Weights of a small transformer language model: LayerNorm before each block, a variant of SOAP for these matrices.
Each number is 128 + 24 x the weight over the matrix's rms, rounded and kept within 0 to 255. Layers, rows and columns count from 0. Numbers have three digits each.

# down: layer 9 MLP down (transposed), 6144x1024, rms 0.0626, rows 1535-1587, columns 640-767
# up: layer 9 MLP up, 6144x1024, rms 0.0618, rows 1536-1587, columns 640-767
down1535:111102135105071146104117124150160107126095109131159168124150179156158139197130126146097158108135094088117125128157124110151100053115133146151143128135107109105119173089113122091148093146139123132077120109131131102134141152137117147176102170153149128137133117096123140109165102138094137134124176113141100141128135097107147160124079109125114157169122088122156135171106109121138071178123
up1536:152110171140186153118136107133149161134139150125139152126124106145154124142103122133139087143145156173139130114129126156141132111123130129156118103123132134127114159145095174118138141120119114138124104116159123145127137160086162159161125112142116124128113101161145138158142076090123108113162154128140173105123111166151113076143117139128073130121154105155126082127108102146124104145114
down1536:121131104154106109134156087105112105095147133138093172095121103085119113144151131108143118113128140082138086128139137140117147128160142133148133062102157147130138153164070137122136111148158104118116153136114140123163160192135142126098092128141142102103174126136131134108146128122120094125085100092132145154095131129183130149118101127104151125141116124123139121124144118129159137160123
up1537:166104121148145143119165104076139172135144108136161096126080141139152088110111159136176109133168132120149151171152125142157145094085079156138117135165118159127117135142146148124130080100118140101163131119123099122111041141137157124130106101126142164153138092090118112158112119122172162153129149132103095120124173145102111130126151107162126158160104123148130112131125131135138177169161
down1537:121109123114122131110144145118086134121119140136116140112159113134129131130148097141123122170184120093141127157144112115129148146136118140118125149123121166126144118138120087150170155107121125113162129104184095110111108157106139169124074139141095163172108099139151135136094116122120124116091123128131132105127130154086137141133128136050120082166119121184105127116111122113133112142075
up1538:107150155119142156146170142123135155099135134117118145134116116089135134161185100127163140097125159142106107116112131154151127140102135107120148113130067104142065144119122143105143108170110158140109120156119155114107177116122153127130129110145103111128123093117133153175183127121122163110107158171137119131104119179136132137104150095115099168160148145120122096078104117099090184142142
down1538:124108124077157133117147113154138151164090120130113123111138103097139118118115130113158093143108136100175163144143126127104125120155124088117139142114066131108126160104084142069107151140076157137073146140160103108118144143114119117095112141105108064089089117089097169093114159181087125128114158118146124152113163076154148166138126125156120135120123145120167119137139161154139166147091
up1539:162128152178125162140112105106157128092104112137121091115146133147126146155108158123127137139132124132136123128160120122144150129108147137160111123138129090100115093158122117114122123080123136172117116135127133143147113118114149135115137150137196111118141184127127146131107059101122132096130137155174084087131142152173131074137122112072147131111142070128147106095141147116107118154131
down1539:110136135117120129106132127092111133147082135088103129143121147142144091172136126113143120149133121186114126115119125152139124128128186140106142109134131137140121113123094099060149158135132163156149099132118088139131134104103097116166129128125118114140123103118170121078129121151150115118149116112122122123103141134125126104100138130148141089103107123138135111118095112123157124122120
up1540:123142123125085155155171134120080123140147126157127161154098110101139138148109125126131095135141103135142159149089143111134138136174091140103132129139081163146161151098143135137117169102150081152144154139132136109133122119126092174127122123102121117147070157111159134108110181146102172124144140122150171152172182069144098114149186156142153121148105151094137134120106126097102118160207
down1540:144123162143110112113131116121111117135099135121098149137143138115108155123116085112170082149098123161105118126124131122117120119128139113139145108138101122171156134168128137105116183094131120120130145123151114132105118118125122159115160126125108126148120143129149143113123140066127112089117115125112146149144132147146118136133106100112125126132136149114139105109158110118137129144154
up1541:121140101111139119090106125109121150121086145102143123113128116138109109128113149134085138146118108164152146126152133136115114100110161131104156121131144147137103164107116092140163120118147145109159114143179152115086183110124142156153121069083133124156163124127163129158160121133126143113176132136130125124168108108129094139164106126137123100135137139119120173127118115122152148148139
down1541:113170116080123069112153119129149146113083158156113149139121120126161096134118119137125107075139113139166065154143150154096099111091100113132161118136096174138144166121102170118103159110143139098155159169128122132135137163174111137105123148141152140130166120115171135167146105143155124106141111115110110150129150139161163117090127147106111113119139127135142125138101139111126092119129
up1542:130114155130115177147114155093097140099077106088110096100161102161081101162068130119131101097131074082152159131090147129129094140094144083137123079125124137138136143137118165134133129114092139144129138074117125126155096148072174145125132133186124125125155186124135127134117127143152131103135133141104144153121144114092117095157109126097136138126129117125166115140113113136116102099090
down1542:141155138099118118117082150147183131096088138137188102136193108061151097155094099118097093137107148152145113102127121082141163114109122135094163100133113144136140140140121155101186100147144148135102145159146084104143077135182108119100115117120152088116096110105128167147111119125119094172089173174167167137106116120109134046161109131081117117132133151143158103103117147096150124131095
up1543:083129129127162093122110155109099127098135148120119112119126067169113130137123159166151110154131102122127116107115196113132083118151119113124151132128159094099144172124098159157130111147181115101070048079123146110124100104106116132098133108129134085171149138108096142168142090054169102144149162140121141183110088114174140130189108075134099106155175146108078109127071110136116141086066
down1543:149142102167108150120121115102134142138111099103122104121091117137110171148165132074129119148082136120127124142148074159167099154119174130112144093125143132181140151141120113076125101141109140111135083141121143142132099139124124133104157147128104125116146138114137154136087172148096145121147109137132137122142129175080096126107161128144146109153120156125104120130108106104114132140095
up1544:158072112167115121115090088151128139129123137139135133148109098151121133123143149093142113142121134101146145115073144166158149143095119146149089170101137098189154135090129152150086155113105094130123143114158148108106091138158129150127142119172090124114092125136097128131185158079160101157139159138117125098124132123134120081116155133139178112088180085104124111131144128159160169153166
down1544:143117166154147132130122102136113128113093095120155152139076127130111166120141141104117093140122149124119150138102128112108114106173119119141141120092110129113148080109172121172120146115132135119095148108124118121100172138120107121132083086153103123121087062126132139162106163138087082133160127132087183172128118149180095164111126141119120110152207150107114136117090149126133078141151
up1545:121134093080094151110152146135159125143096132116113127131149135090139136138148102087150158148157109117130148109098153099149157106150129146102116109134135128113107138178105135104108208130078123107151094081128151136129171102147133142113138135155131163127109066118135170161121135116142162124173137077153146131167133111131142170129150109064191081127088126152157118098146066166129147141138
down1545:156115108138152114134179134120127123112114126142150143135107171119095134102127150180082096146158126103101102131127151091131113122148095157143161124125121127098101156116082148125140135159117102134108119122106133133097131106135086152134124107113141128136112131143123116107114127106120112172117114161123125133121141114139111164104127156117137098126073110090082125112107147148152089133142
up1546:136140142125091159153141111109135105143087162169083128127092113073104120136128158154104089111088132123106098179110102098091126144193108139100124126166139114072150185140143084051145143134141137116152122086150155101129157121119143137145170110138094142113159137137160126136132121117111140107130092149154100113119109136151121171104148113103106131155190130126133091085120110135137129126114
down1546:111126136135122170122082087050114108143124174131125164093118133120157126098126168125140124085106120119150140127146155101119134121157159146153143142143113131104150174136113148108098154116093098129108152172135096126140110111099120096125066123102138187107115150134113097152150108150087122114126137135146148156141160086122107123106125119098093148161125120158114122096127098116101138166092
up1547:087129116131154146148100146096119091116139127132122131165127105166113143074105131111144120122110137134138132150156143134154123116124161157123153115147154119102111151116138081145176127144148155123122136128107129152122165122115112138116143127123128090119152130083091132142099180163151122163146101107089106096162093145143147104135134129146098122074138153122143137120116084125069150137168
down1547:126091128159149094122133082154147167145080117115099121092110124114139178120150098139116136120122124124081126151123125117122135123107093079118126122133101111166099188160136143156104106130114148139113086119140115127083123150154118136130127131151126156128121141099131111161157160134116155110128168166098148158132094162162104110071129132111168122125139129154150144110127116112143160202107
up1548:145127139101123074146114129134115118117119111121153121096108130167143107129144094121129126109113144140118146124157131144131099150168127112172137096169164111118116115141107113135140120126110184131164138113107118141107099125094154140120092107079064121138131153168129106142121094148180204136096134103161102159077141123136122142094126112123125124168175139165134102143106178125083154156160
down1548:128145113086136114101113171134140068151119118095132090104126144102114099085115128130115137145153176186115151139119127125154104091131116126155158125082110122111143133133132087151176145152127165156112116128103122140145076137101120123077127124132088145156133109146135117065086140162116148149144157176112126150112108176134159098145096104077137152139125138095130105147080145108134087162114
up1549:112134138155125106115135128186119162107136114140171152113147095151122157175138129134179149159121154091119152134138162108112112131116131138101147109124115128115163112144118139111164144131138150118146148146103091083144083132134126133081149107159161119071151157155128137162142130143095124121116137152135107065133123130148126117156142143130115134127112159136111151116116085129125155133128
down1549:103158113126136137157109122129123122131113108147131113172116079145129139128098100127119156131124117116134136156106116093132097100139113135144137085086137084140154160131133161130155169127152166111124098124177113105141137121132108163125103149139117158145091111108117127141146141116081112117121089122162142132134148092128137114120132145090162156154108130155068130088093105133086096153147
up1550:121141116094120152145149113088161109105163125122116157155114140102112119115151134146169163097149142150121135154123130133132120133122135091143135136113131095128123123080151156130109151133102128101140088175136118099120112162127148162141143099124144116137143187150139110100108143129113127130117116164108130128126125128119108117153076138161146111160109113135155100160121154118113112115159
down1550:170117141138097091125119117088166151098114128120149109106125093113113175124100146106135165110113116135090124101135124084128115117126096118140138113119134114137089108133149118132119153134068125123142176176147132176166125122127106138097146104120092128134110137072138135097131152136168113156109143103123163126114104143122122140089113146147150103143120121139118160115134086113122158077108
up1551:140091116122125157115097126183144148133120109138164149120082137086109112107163162136113099122134097117095150119096130120139151128128127169151148151143176137128100138156091109105141084134105085137084137127134141115132141087105169143098112095122117114175075140147149124143099147129119157097156143107115127173161169103103071066093113095146139143148101163069091129120105158149095111173123
down1551:095149118107152104101114084139137124122128106145121104127111122149109091106105136086135117112124105131113101117160145161154131158123110083112155079144146136114115136104144141107083109094137111133152165136164117155122110105126097129084137121139140136129143123131114135157098130138087116150101140094142131137134146140133162106131118137142117135121118117154136126145120140109128096076104
up1552:155126109092153111127125188108127127150131149132077147131137125141109129108139136166143113146141159124155108118133103122130158099120128122080094131145116145121168116139100129139146130140134152077079141111106169163118130132143110132087110080095120136169149160094060126156098104128192131145101138144150132062169115122130161144128109102120131064097138120132192113125145114137075140141113
down1552:062123166090151093122141137146135150101128154125129148117124118113082148130148139118157086129111136120145135136112124115114155091100141129138130115115124114123165129162091125086135107147151105144119127138115169106134138169133177122104119130128110118101165148100113084087117144190120130187116108120136129118164153102060147120133096126132138093104145100124113174113109107154124102160146
up1553:119097160124139121147124133136147135149146144174156135106103195160145128132122110153103142125132111088148148149145098154058123112137121176106125124131094119115122141117124115119110099110149153101131089126101115154127105161121116091124120184178145127114138127105138137119145134124135161172055130131176120108108112163128134146111116151144167149172112110123132130099156120134070122115156
down1553:127124150146118132140126144089090118137122119149131108117106135157126155106145116156119110117147164118152148144145122134127105166130148124156096118096138139128106128121174143156138126112115110141104129164144129149123130127122146135098115140089124140135122102116117079143119165175132128138125124116138052106107106159100149142164120109153130133118113137133111138134127096158152079102116
up1554:128100105112128125143103075167118121142125076135102114110113130148119099090135132148126104137104155104134139093140163160119133101147083128101135134156143156150114121124128101107128137166134156138122177139124126102110149133094140129129115174105115148139161118127086124118120119112111120094149141132080102131119148101136140138106106064098177119135110105157142152098157146105139146098096
down1554:145125140110083149107108148105121091133143111114108132121163157085103123123100142134133124159095097103088131119086108102165130106116100129102133126115107122121141113118107125138165106119161134129147134124112144123105171125100110158162112127131107096111114126114158091129126138113113154134090080108124120111141144145127144064120148092139130100112135124069140088144122152134130132132106
up1555:141139115090154181143129141119148114080116057148122113152067123141094105094131126114150118127149141148105129117156106107168106136095118120142125125158123141172120125126133122074113077089111070123141119111145138123099146135137145122075160112115087145094137153109144124138143063132098134158144136162167144110095088100122115084119128107117071181132128111141133125140149144098105136142144
down1555:122114127100156111138124157158095118110099119097130135110127112083134138142112099130112113119142128064089116133138089141124206155107150085105083122072113190136113112133112187134119128135121132137107142151134102137098107138107095137129152156130109151122102104128086109084140102118152106132126130161122137111090127098178123111109123116114131123111152137148150099147136129133123122155131
up1556:132143091108094159100127107117101107129162161143146152136156128154143097145164106073104130142126095059148136133143118076105110135169178126124121140158092132157110126124130123135162139107113134117135089148153126140081101126103148109106141105141080093137146122117142052158144070100123147114131194107146112159184112127120119094138097104116085111188156112136148084097128132114142167115109
down1556:083131144121154155077125072134121103107117129143130186157124116138159144123147099160115106099118064130102085149110138120135107119165125120146165079162162125126130094112071128106142127103121080085105070151117106129121130101126149121141087152087099157122141139127134125128109117137115140128128153131126169125157130105113135156163100111136133102116146107118148144139153128134168179165123
up1557:134083147165166109116129116120146121138146102144148104121085143135142111094115158164140117121135155123092112131158134107191099119081150106146149133154139148125065128119157162140171109121099146133137156136172123097104142098128119171135163126144187107116151130142110095134106119104107141124114112144182102093188123079163128106120141144141073105078118149138142105171147118105156144132107
down1557:099124108123152078141124139136174090120122131123162137125170125115155079114138140121126143112102084139147111126140138136148143108114153086124121096103151132168118102201126070098114075099135137106076166114162092116100151120100150129108121129151147105114082174075147163128114132123105155129189147110162128118116113162125107095123106159110134122149103156133158131117165062140141119136085
up1558:133124115205106148127150109133145089137149112132122146204157150102124108126143119173105114102101112148107138146131108143125150132133138150147168104121119099143095141118091113096091154102158157100104133072116119156093124139167129100135144133193108119131105111124142146112152086080153133130108132136120129115125107098118143133120141180163123118127115134145114139145178149122163143128125
down1558:124120156142078139118098106059130109119126110135094107138147100117134112094157145089160132145096128125138096131127105135118121128126127125120135110147129085104135116108129162115165113113112087133104129143087153137129090115137101106138122179139124132089163159148113123120112129141145103146117143132132140126123117083128133100158153091142109134139133111104145116099190170158136127097102
up1559:149093115113146142095105152108129121135115176171123134091137150116137135129146146135140172131146168118112129176177142174101122133145163142155150128122100145156123158128091107120190159172128096127117135122138143140138120106091083106139159127126164139106158164142126092139145120092122117117183111078152114111139133175140157114131129083118120131124129118098143136152113127144125136157144
down1559:105105150137144144134122134157117154055124088124105104094150123099126140102129106089123119115122107162131129123126087154118122101092130114132104116092126136116075131123169119154132106088136154101156152127123105103102124091168100145116104098115108156076114137105088083086140106137112124174152125118124170134131169130104160102116139133065107154112143157135155155109126120102165123112117
up1560:139122122130156139092166133115137137134100131059150147152104084137124135147129139156174118103113138106148095104114124129096125143107158114129151098128150125129104151119162139069110112123070109103170147138106132079184077097134099148074121095113121127133150111147090140106089136139059136092140093131088154089095157056125085157147111148095158114117173136165141142115137120124090165159150
down1560:128146119086122127123129147077175113134136114119113163133106136158084157117114116126151139160152132114150120102162147119116136139115113144139122172114147138129128127106145126122105129112111153136077141138110132107142134145126092132115118143140128124152110106110158126085118112103126151070093099110115133137124102108118097090137125126122158106108114114143110160161096150102106156130149
up1561:167106142127114131126140109128157106128103117132121143175104161125131183125101118138132133119119118151160123141117146113090149140120144116090119131129116084128141152158143148108132186081139079169089094113129124118177114161119140130099104122144067109128142132126130131126138166078127124104096125194130105139138137114076143163142168154094121104123110122120124127099112140124140123134129
down1561:130122141182143124134141099107164128122147148125148133079124125172103108143118140126114151148098117102104098125124142082123132106128148061131127136129144136109174131128077151098159104131147113127129134129120176120137063132130111104088113166119104116120166117127130092122120155117128114105157097110094104132144094100144156144137124129129124129108145169144097150137088154112094139143076
up1562:096119106105132156120108188089145141149120089112129154104168136133089126124104140126132149180117170095131111165108143150138127089071093141105154135171056097090088176118071125110110103133100161107108109088147094093149140108089153128170096140157117116151144171163124134140114118130150125142158129158121099142123098131140139115121170143137072141129154159122117150120198163146121128110119
down1562:121155136151145134133140147103138096118099122118131110135087184141087123129079120163119099089117122137115134143158111126119148124098100122124083152099118152107107124141102132143156166123117125133155109126117121154113111107114095155098165141127123162135119080109151128115080136086087127132120165111143116165112149161145140130073119145130173174123141095132111155122185117124111115136149
up1563:124136129124153099121146133101150142136124106162144080086127129135098145137119078139155159159136088151113120102120137153090168102122142130173145111124127156120140109106069136099095157119137146142130110115080143125145130085116149131163151146162115151119117107143117150099115121141124143150148078127131106123113134113131148150133111131147121151127144139161146109163155129159177106133172
down1563:133110090134098109118126131062087123137088092143142128127122147099149151108147118128123131089166084158134144101121150168101116130139115186128133110133121168141131137100142177103126091102119128102166126121131116112110084119113126162095103175120152099122111109112132118091139122105129129131119127145132133115086094107137140140119135130110079148108176141142107137137134154136140108126120
up1564:088132147134148138131098137160115166128122150109123171139157131175126146173112162121083150109125105143150070107117150154173139102148175140174187133149156155141138131127139131120114111133152158101117104121099101115062137145142149157140168114092163130118106136105098122121103133085132139057143158144140150138139131123130107142101125114122128110163099146123108170097118132130128159149151
down1564:108137149129134117119116140126129159120118132170136131111103109136114118102100109142178138148150134122125137159107161133117126087112106138128136078107115143082121081135139104150128133142127158123138129175172161129108103145119125114135102113140115113153147146108147148103168133114157153140091145091084086111118152123131128117150111134146147112175110150120136108113102135131103137114117
up1565:139142135085136153178114135107152104111082138145103152130118147137127090102111159117119061085180095125121100149123138143150143120174107153140177190108146101183120141109101177121098146139134119121098142135118114117139098108139104097089153116120146165081103116131115110109095164138111133164122121170104145082131122145171148106113105152120095141114138156115171166157165096149153165110131
down1565:120134148130085119102087116130125109122084109135151105091131171145106145156164158108143142116131144131106149115141122115152098147110089118145145152105110120200144113139169085104113136103097154155070142133135185152137133159142093145114073152066110101126157136138114123142135165179081138148082115145108143135114108119124090139104159130092107144100197158089094146153090112139130131099153
up1566:140162141151128110103079139123114137155152143150132156109090119118149135125137137143086110148141129140132076154138124122101127131155117132179169146128144099108103139141156112141106115088143111098140160130085110145139102137114107117170086148137133116111138151139152120116108128162104103112098174138142117135098156140105110119163132146099105140156132099105151135118120163146106088127142
down1566:113156141150178091079137112112145129158211148094112174105135130077129119146153109113151162146121146137167119148110115193079182098088148142146141164120108135120181112102120126140112125126171162118109098120166104138097117166093108131151102157141078138100099153118125190092153134144096118085137129151110108163126151124112099107143132166115106135110131133151113146161120126156116127113145
up1567:147106127108123126134143111132106101150139121143093155098164141068143119114114121141121141173150107136140131131136153095086120160179098131136145143118157124134134164096161152092122109089108172120102109122146121139165178138111117142121189140129098142160099128100172145179195137150089094091100086143161135175104129145166056129144082130165136125125097068124110104103141109128111119129133
down1567:174154137129125118095139119134133107127130165117133177155127162077106122135119129109151121126146112100130112116118101134120122131110105100123110104155138124095122127110120124148136115138153134118111148116134097129096129146105118113123082093145125128106117189091122102108065136136128081091157165128139107088121142156105134129129105130104131125118130128079124117174143111132136122125126
up1568:108166138108107104107151123144166150115141102173117103106119126156109147111114190127095144157091115111105142141134117095108128142131140140105126109146105091108125142087144149151139150120094134134139154134126136130128204162158165121160078101102135149152128128144129186152107151106092121136166139126126102131112102144117088136121161162078131181162151102119097135128139094123113128140106
down1568:143151121156112102135101139089104158155138182104124088151119118106124079139145161116125151153158122148114164100141110120152118131146134119118160154150124121144121106109156107130119143144175131137150107116137132153109115124097137136118101098118111104131119138108072107142149081097117162109154129123110124132137105117140163148099134130115140156126122149172097137095123109167110148160128
up1569:114148105149102113127165137185070128116139090141133160127119145078148101102102131121153116092104143154113155129133101130139126112099128115144116133113115151169149098131127127110163104106115147119137104099094111123116077092142180146126123153154098101151102097160115106078151146105114150169165092149137108134171138156170143129148132114106120119134123134156074078172167098107103152146132
down1569:144108088147157082094120115124129123112120127122117156129149174116090098162123085170130135158108162173140118132155162134097155105095136139109138128137121152135142140090120167162103102149119145136159120150130164143167132124123106187104115162139114158167157162100095118116148143161122135151089108143155145106100124161155124146126135095129098118078194145127153119116116111085123122137144
up1570:116126143115114110108133119131191126171161132107148138072125128151120198173097103124147180124064137144145158113130105141138160160130129075125106123121120106152137146129118151122154160140146122117131120138128142110119162097100135141125122045091149101078103127130148107156153133116103137136155112124113149158114126142114123114100089117120141141107109132093127132175095163132130176136104
down1570:160126130120138140116133138145146111128124089138162110125128129140156139118147138136126098125151139085108109126143148116112148148136142129095097107105141124151116127151150124092134084133139087119144104151097166131148158109101180121117122173110140108104132152143127165095092122147132153142138140121135111108148121124127146135121150143115149093135149143105101098132149113147096116146146
up1571:145110106109117153095121098120089125090120128084142122134137126140117115103098070124151114131136083092108164106150139133176155117125158144154107154121129121102186138103093131078103101100136192088111162141132111151157092116128078148152142141154088114139095161120106116137080158097174135154145147120138131103159122133127151110101124114150110140133118136093183109136151131133153100137155
down1571:158140098113112116141127143133128133112140157124091131139152145148105092133132111123139107107116105155102154117153102155146169130169101124137151150102098135144153143128155165111115135074137156091132111111089129142156065119075136102162132115127115158127091137056144140095094136135128145104162099129104128122085105115133184121151152099105103148117155112125112135121153156115123104102118
up1572:159113063123124097101117122134165133063132115165132127136096126146109155119057166096128152114127099148108141121118128153125128128089096104157128130132115130096122092128080081146103094138149095097115157153103103136131139130112125109083110150128132118075162113078129146114117120115167188149112107115169115094091183127094102162078059137089106098162164123131131092123118150177098133120154
down1572:119113129178160159104132113112114142106132120122165130138177121095093125126115138137126140134125104127124125094163157127098122143128151084130161143118162172147173166123109155118112135121091135136157108099103105112121116135139128156141120127160128119115111124114146162148108101118104090128141116140132103188142089114141124104147143145115138136091135128102104109104095140123114164152125
up1573:100137114143093142075117124169183146139143156087105110074073106114099108131132107186089096123114164146120124085096101097134168145121100127153141142169177107111148141095061104132095096126113153123114112166127159079116140136121132128098176093104063126139133115077108130112126093144120084143145165082165115152098125151141158117130159093156148145129155084113162101105142094131145157124099
down1573:124100208193096107087125120102125135123093126105089114131159109116152142119101111131142110101156127161135153135142095133178155114091116143088132127167145142124146108128154114142113075122125112129135153130083101121148135113084129091127167133143135121121160137138135125128133120125102129092144137159131149113108103157134125144116140103119139088125183149143102123156134165151101106125116
up1574:123138115096119159137137098170165133167085129171130120084121109116154167144126116132154139105120155133138123102107075180151114167143158149182096136126118105121083133127150089177116128146121163073071106171127133152105147138154126131160142113078145132142122095108119158132144131134104124114153112108124132138129164187108124153143183090068127122098153147139139152109148057101082109143109
down1574:126156112117126106167139137141080123141086104124110122147126120098120108168142141110133152119109086150060132102115141107075119112078117157122084145092165070124146113103111115090117140124167081092154124158071127135122124089131132094133151183139136118129136119094135148127093160133144074123120121129155161073140153101129170137115129083118111161153118098167071135106131110133126137137127
up1575:117106142161122121106164132114157155089139113148094132129102161168151133170110148144143132117182090153102133120132143108151149148126122124104094090144115146126094119117191157097141128151091140151135056137145153121157141144120127128140121103163157086145113105122123136161111108138060121125155078076111114132094124124102157114116135130091149114170112138126152143133118115162090123146161
down1575:095106126154143098146150133100116164115149155139114123119126142137161120106099130115104122148188098120144140093125161099151080125139089119129142083116128112102117119122128172118165124122115124119133114128129115107115109138151147087101092115120129096148117108131133123135135120125154102092133125082117094088087142180083113138158072121115185157121167131082158072110117127157114080131162
up1576:138144106126118075174111132134117096148132107104146089103163114112100153108124144115140076143122136115116103118098127137088149122126131122134144164070117129142166119109078156109104125146151136143142171135160160108122190126139136153115094115178087097123129114133155120145164108083112134091131115174144118123081121097097129163123140122103169100145078178157099164128144076157159157124135
down1576:131132136107116169076141134094130070124106165147146129129104149149156137142116090092075097106111138120142097125113159109139114154146129147113119143143110075137127110164149107144144121147108117090158114146135145155134099149151118130145096107121126129068158166127116135158110115112131117155122129161101118134172151087134104144113108125121136145145122118134115125117120164183148117092127
up1577:124105136144130142143119168117123118156119082148199116141136136123096101130113120173123144100127137140150129135121144117139070138103126138120127141136153095106129133106168129122063111131128132123131086100101103114123112055104151119103101147179133111151130150113142128129109140136103130104149132163123125080126070111124121150127156115160134130130153119150093122176127083100128115142118
down1577:170136095123115145137112121142110141092124091117130091114157105088128133129126107136121130141130077128122147094122136160115118135124123106126102131137129131084071107128141118138144138150103115114131112135117156120114131159116134145140119117121110127086161142076106101141110101154158120110132132119086090127152131114142114108146129132171114154129138138136153117121132117111122132160117
up1578:161094147147129153139154089170129117137106146135130164122168126148188150169113147159087156148140142134136139134155111133110133159140118137095122111115121119149110082103143143101123103126152141111130122129096183127114162120127161164112128139144180121108151156149134139129153111096137100169139136121168103129133112143119101137098131130158110102096142180142128124121125167118136147142137
down1578:131153105123056123075137138116105108118096121165167152149120119114103145094158071131169158110127154130097148072109116143129114141132146114104082108111125133117098106130086096070148148134133120112089112130110133117101123153116090117133089143124133123145110087124089145118119120107164125110077105101110130129129131163128109146131088119098124114130152100137126164120159106091107103103093
up1579:126149116125144103125100138114175115154108139123174114164157177100155087106139163135144109119121110135088140122177108159120134129133106163147137137144155124112100112127140170100143142106168123112147134138119130167114127113101121105163123131127174117126125104102137134112123146126129185128111145126174104134087125082139154109088132110114125118105108197128139081146100154100143123160108
down1579:133165144095117145133090137127098131114157123135145122119156114135081059129160084157135114133122132134124105124127123126157104120138109115138135142126112141128137087162137097079130144144148101141120103150171133115102122115109129117146122153130146130134128121134144111162157153097106080129106137138167139133111140117109113110100104123128128098065126123124120166155132094076122124078168
up1580:092104109059114134133140116173114133096128103136073141100116095168165127170149141134110116095141089141124125118145113132105080172101127131074146158134115144122137120104128071143116102125160133117124074144106195139119163108118145120119127122140126153088123143115144125150111126136119164122168126127095131161132178125134135136129126129111121118083138129082126174103148119089075135128116
down1580:169103088157122167117097137121078116111151106121128105141118145103108105146114126128116127159166163135091143133150070118148122105148131118090151071135130110141131120111129134102119110084166150135114161066136146135081188133125098142119112169164119147178120166111169121137133117136122128127138099098105151154158116124117140160094140137095117157111137109132104124103156149132073118131080
up1581:141129125099111123061160090131169150129147145122094114100112143151091147057170124130155098135153137124128105132162069173089166124146127127110123141124168114132086136138128102151127113138094155152143148092114111139147073115113115098129105115123140132127149136126102133142115134108136128104163138163140156130133103128129166114110093145147126147124153104123098154093111146130180173078115
down1581:137117113111072157122112114139121146158171123127189119124099112142092119140160120119133132128125153125146119174122137147155148111139133098114142113129139138139138130139109131123129134142062136127143122138123131114117107157126160092186094123119131081106144124123149118087138150075140167107152133156123083132159109113158129141083101161127133113127130126105110132115131099096134129131102
up1582:140100119085113078149151144153118108150159080083100125137114111109119135136132131114127159110114090097153122172117095159149130146140127123101149089098153111143146135114135113122074148119087118148129114134146169119153121171079116112173159136150127162132107124092136120125132099099102089114139101109123122148110146111116106117101164132121186103121158154071134092096149172115112100135112
down1582:143132145125117102146122110125125092158132143122098121140101108207164108100149096112089133106149135129146129123181132133118138174126127085139163162138096147142120127122167112139141129171123120125087122120106116095123144112107114163126112156130135128140129116112129114110070136108132094152123135116137065131115136076097106071120106107114112170134135109169138126149138121144130142154156
up1583:161165161111107132089125130125133158134136199137155133097163162040101109137139112130125125141178125140125139153135198143152091124122132133117159117140154137141137169115121140113104153168158132190116137105171135099099092123149137128117120181155147127094126137103179124150156132160117125115130074100124121143105140114165126131114149175122121092137176136131145127118141171129119154179146
down1583:145098090131125104105125150115153121113153087145137157143133138151158138135118116134132164127113149119194149107173155167127114122119093155121129104126125147101125132162131150134100122117091139165131148091102161171129170117092104121103115114109095121164107129150105127152105126152115123137102070145135075123104157140118174119084128110107116120106088100110093124068115118098116125122127
up1584:077069110126127110137118141102126114104118132142151139152099125100104119126086123141123091146132100175160118149099120133131184067146119118138105125152165144077085170112140162117112128087143116145125133153118151105157078109144157137172097138162146141107094115100145125116118130124151102126127121106162139120156100143122084132160089115126128121116078101110124139151128172119196149127130
down1584:134101142106127112146108136110135168109135103121118131151097120200114106101122138162112122098114135135128134158128158096147099144133100139117120175087122157085096111168131119138131139162150165098133128146115152132098126147084138130139121192125110143139119087123081161147137146139126119106132205146159141121152095141099109148125155121077161118093084121096163097171150152120089151114171
up1585:091140178166151102161154164127137103108129143083106121140171101162117154106108150124141131084127149121087111129143128146153117129126084117183092125107119139105096118105119166131141119138187112096054092114149129111146118132136117143054157105137104137168144150070123122193134147151124126132138112110133122159114120126142097124098147162132119129123074137154132119118128151126105085123097
down1585:161117120163128123084167130101111089158127125152123122111106129131101158136112060143104105121120168135170105114152118153108136134126154175085167093137174131161141153150133156074167102106105152122097133089099087088164150117105094163098115141106122134131084116144126101100112076115060131175122121133086136136089138130104122111106116093154127134163139095130138117116135128118118133136135
up1586:083121098160114125166080123117111152127122105148126168132123149135088129102147151126115131096141123148098142103119108153186080151115120149119125141131118102106155106117112091157128103141143127114102117153141102111163091080149122136151133138139096133155163142078089145147106099130134105098111092107127116169147133112133160112140132128149098117119093114105129132125145082110114131110111
down1586:084111161128087109131157097109124063136132102110116129110162118102139126096088181112170127089048130144150131128156097109123101106086143073136172158129134109141128106095127119110111090112134155132100096155150168148114096104115115110105113143112101120137110091116112106129125107151139150098133151151135124148133123135148118128181113099102111117120111142093121087127149132135142104139108
up1587:147166114139139075102111155168165129132133128151153103150123128133159151114120106118118134147083121156128138085126132166139106117099129145128119106148134111191156102134128108122126167119144147168113154102117145120149162139112082184158152106114100145077122087139124122119118141134134169126144118166105101092153155164131126124120138126139119101128136107127152108175144113169084127112166
down1587:117150126108128136161085140104140114132149125156124110125107113091141150099095089134147105137113137122126139095125167121106121124097117140168096111089139113115135098111104109105101130101128143123135125126116167120141174116108109114169110164130119101123137140138126111142109115151120136146109077138128053154118140121139089076098106144153092096149054140108148086119101090119124114099097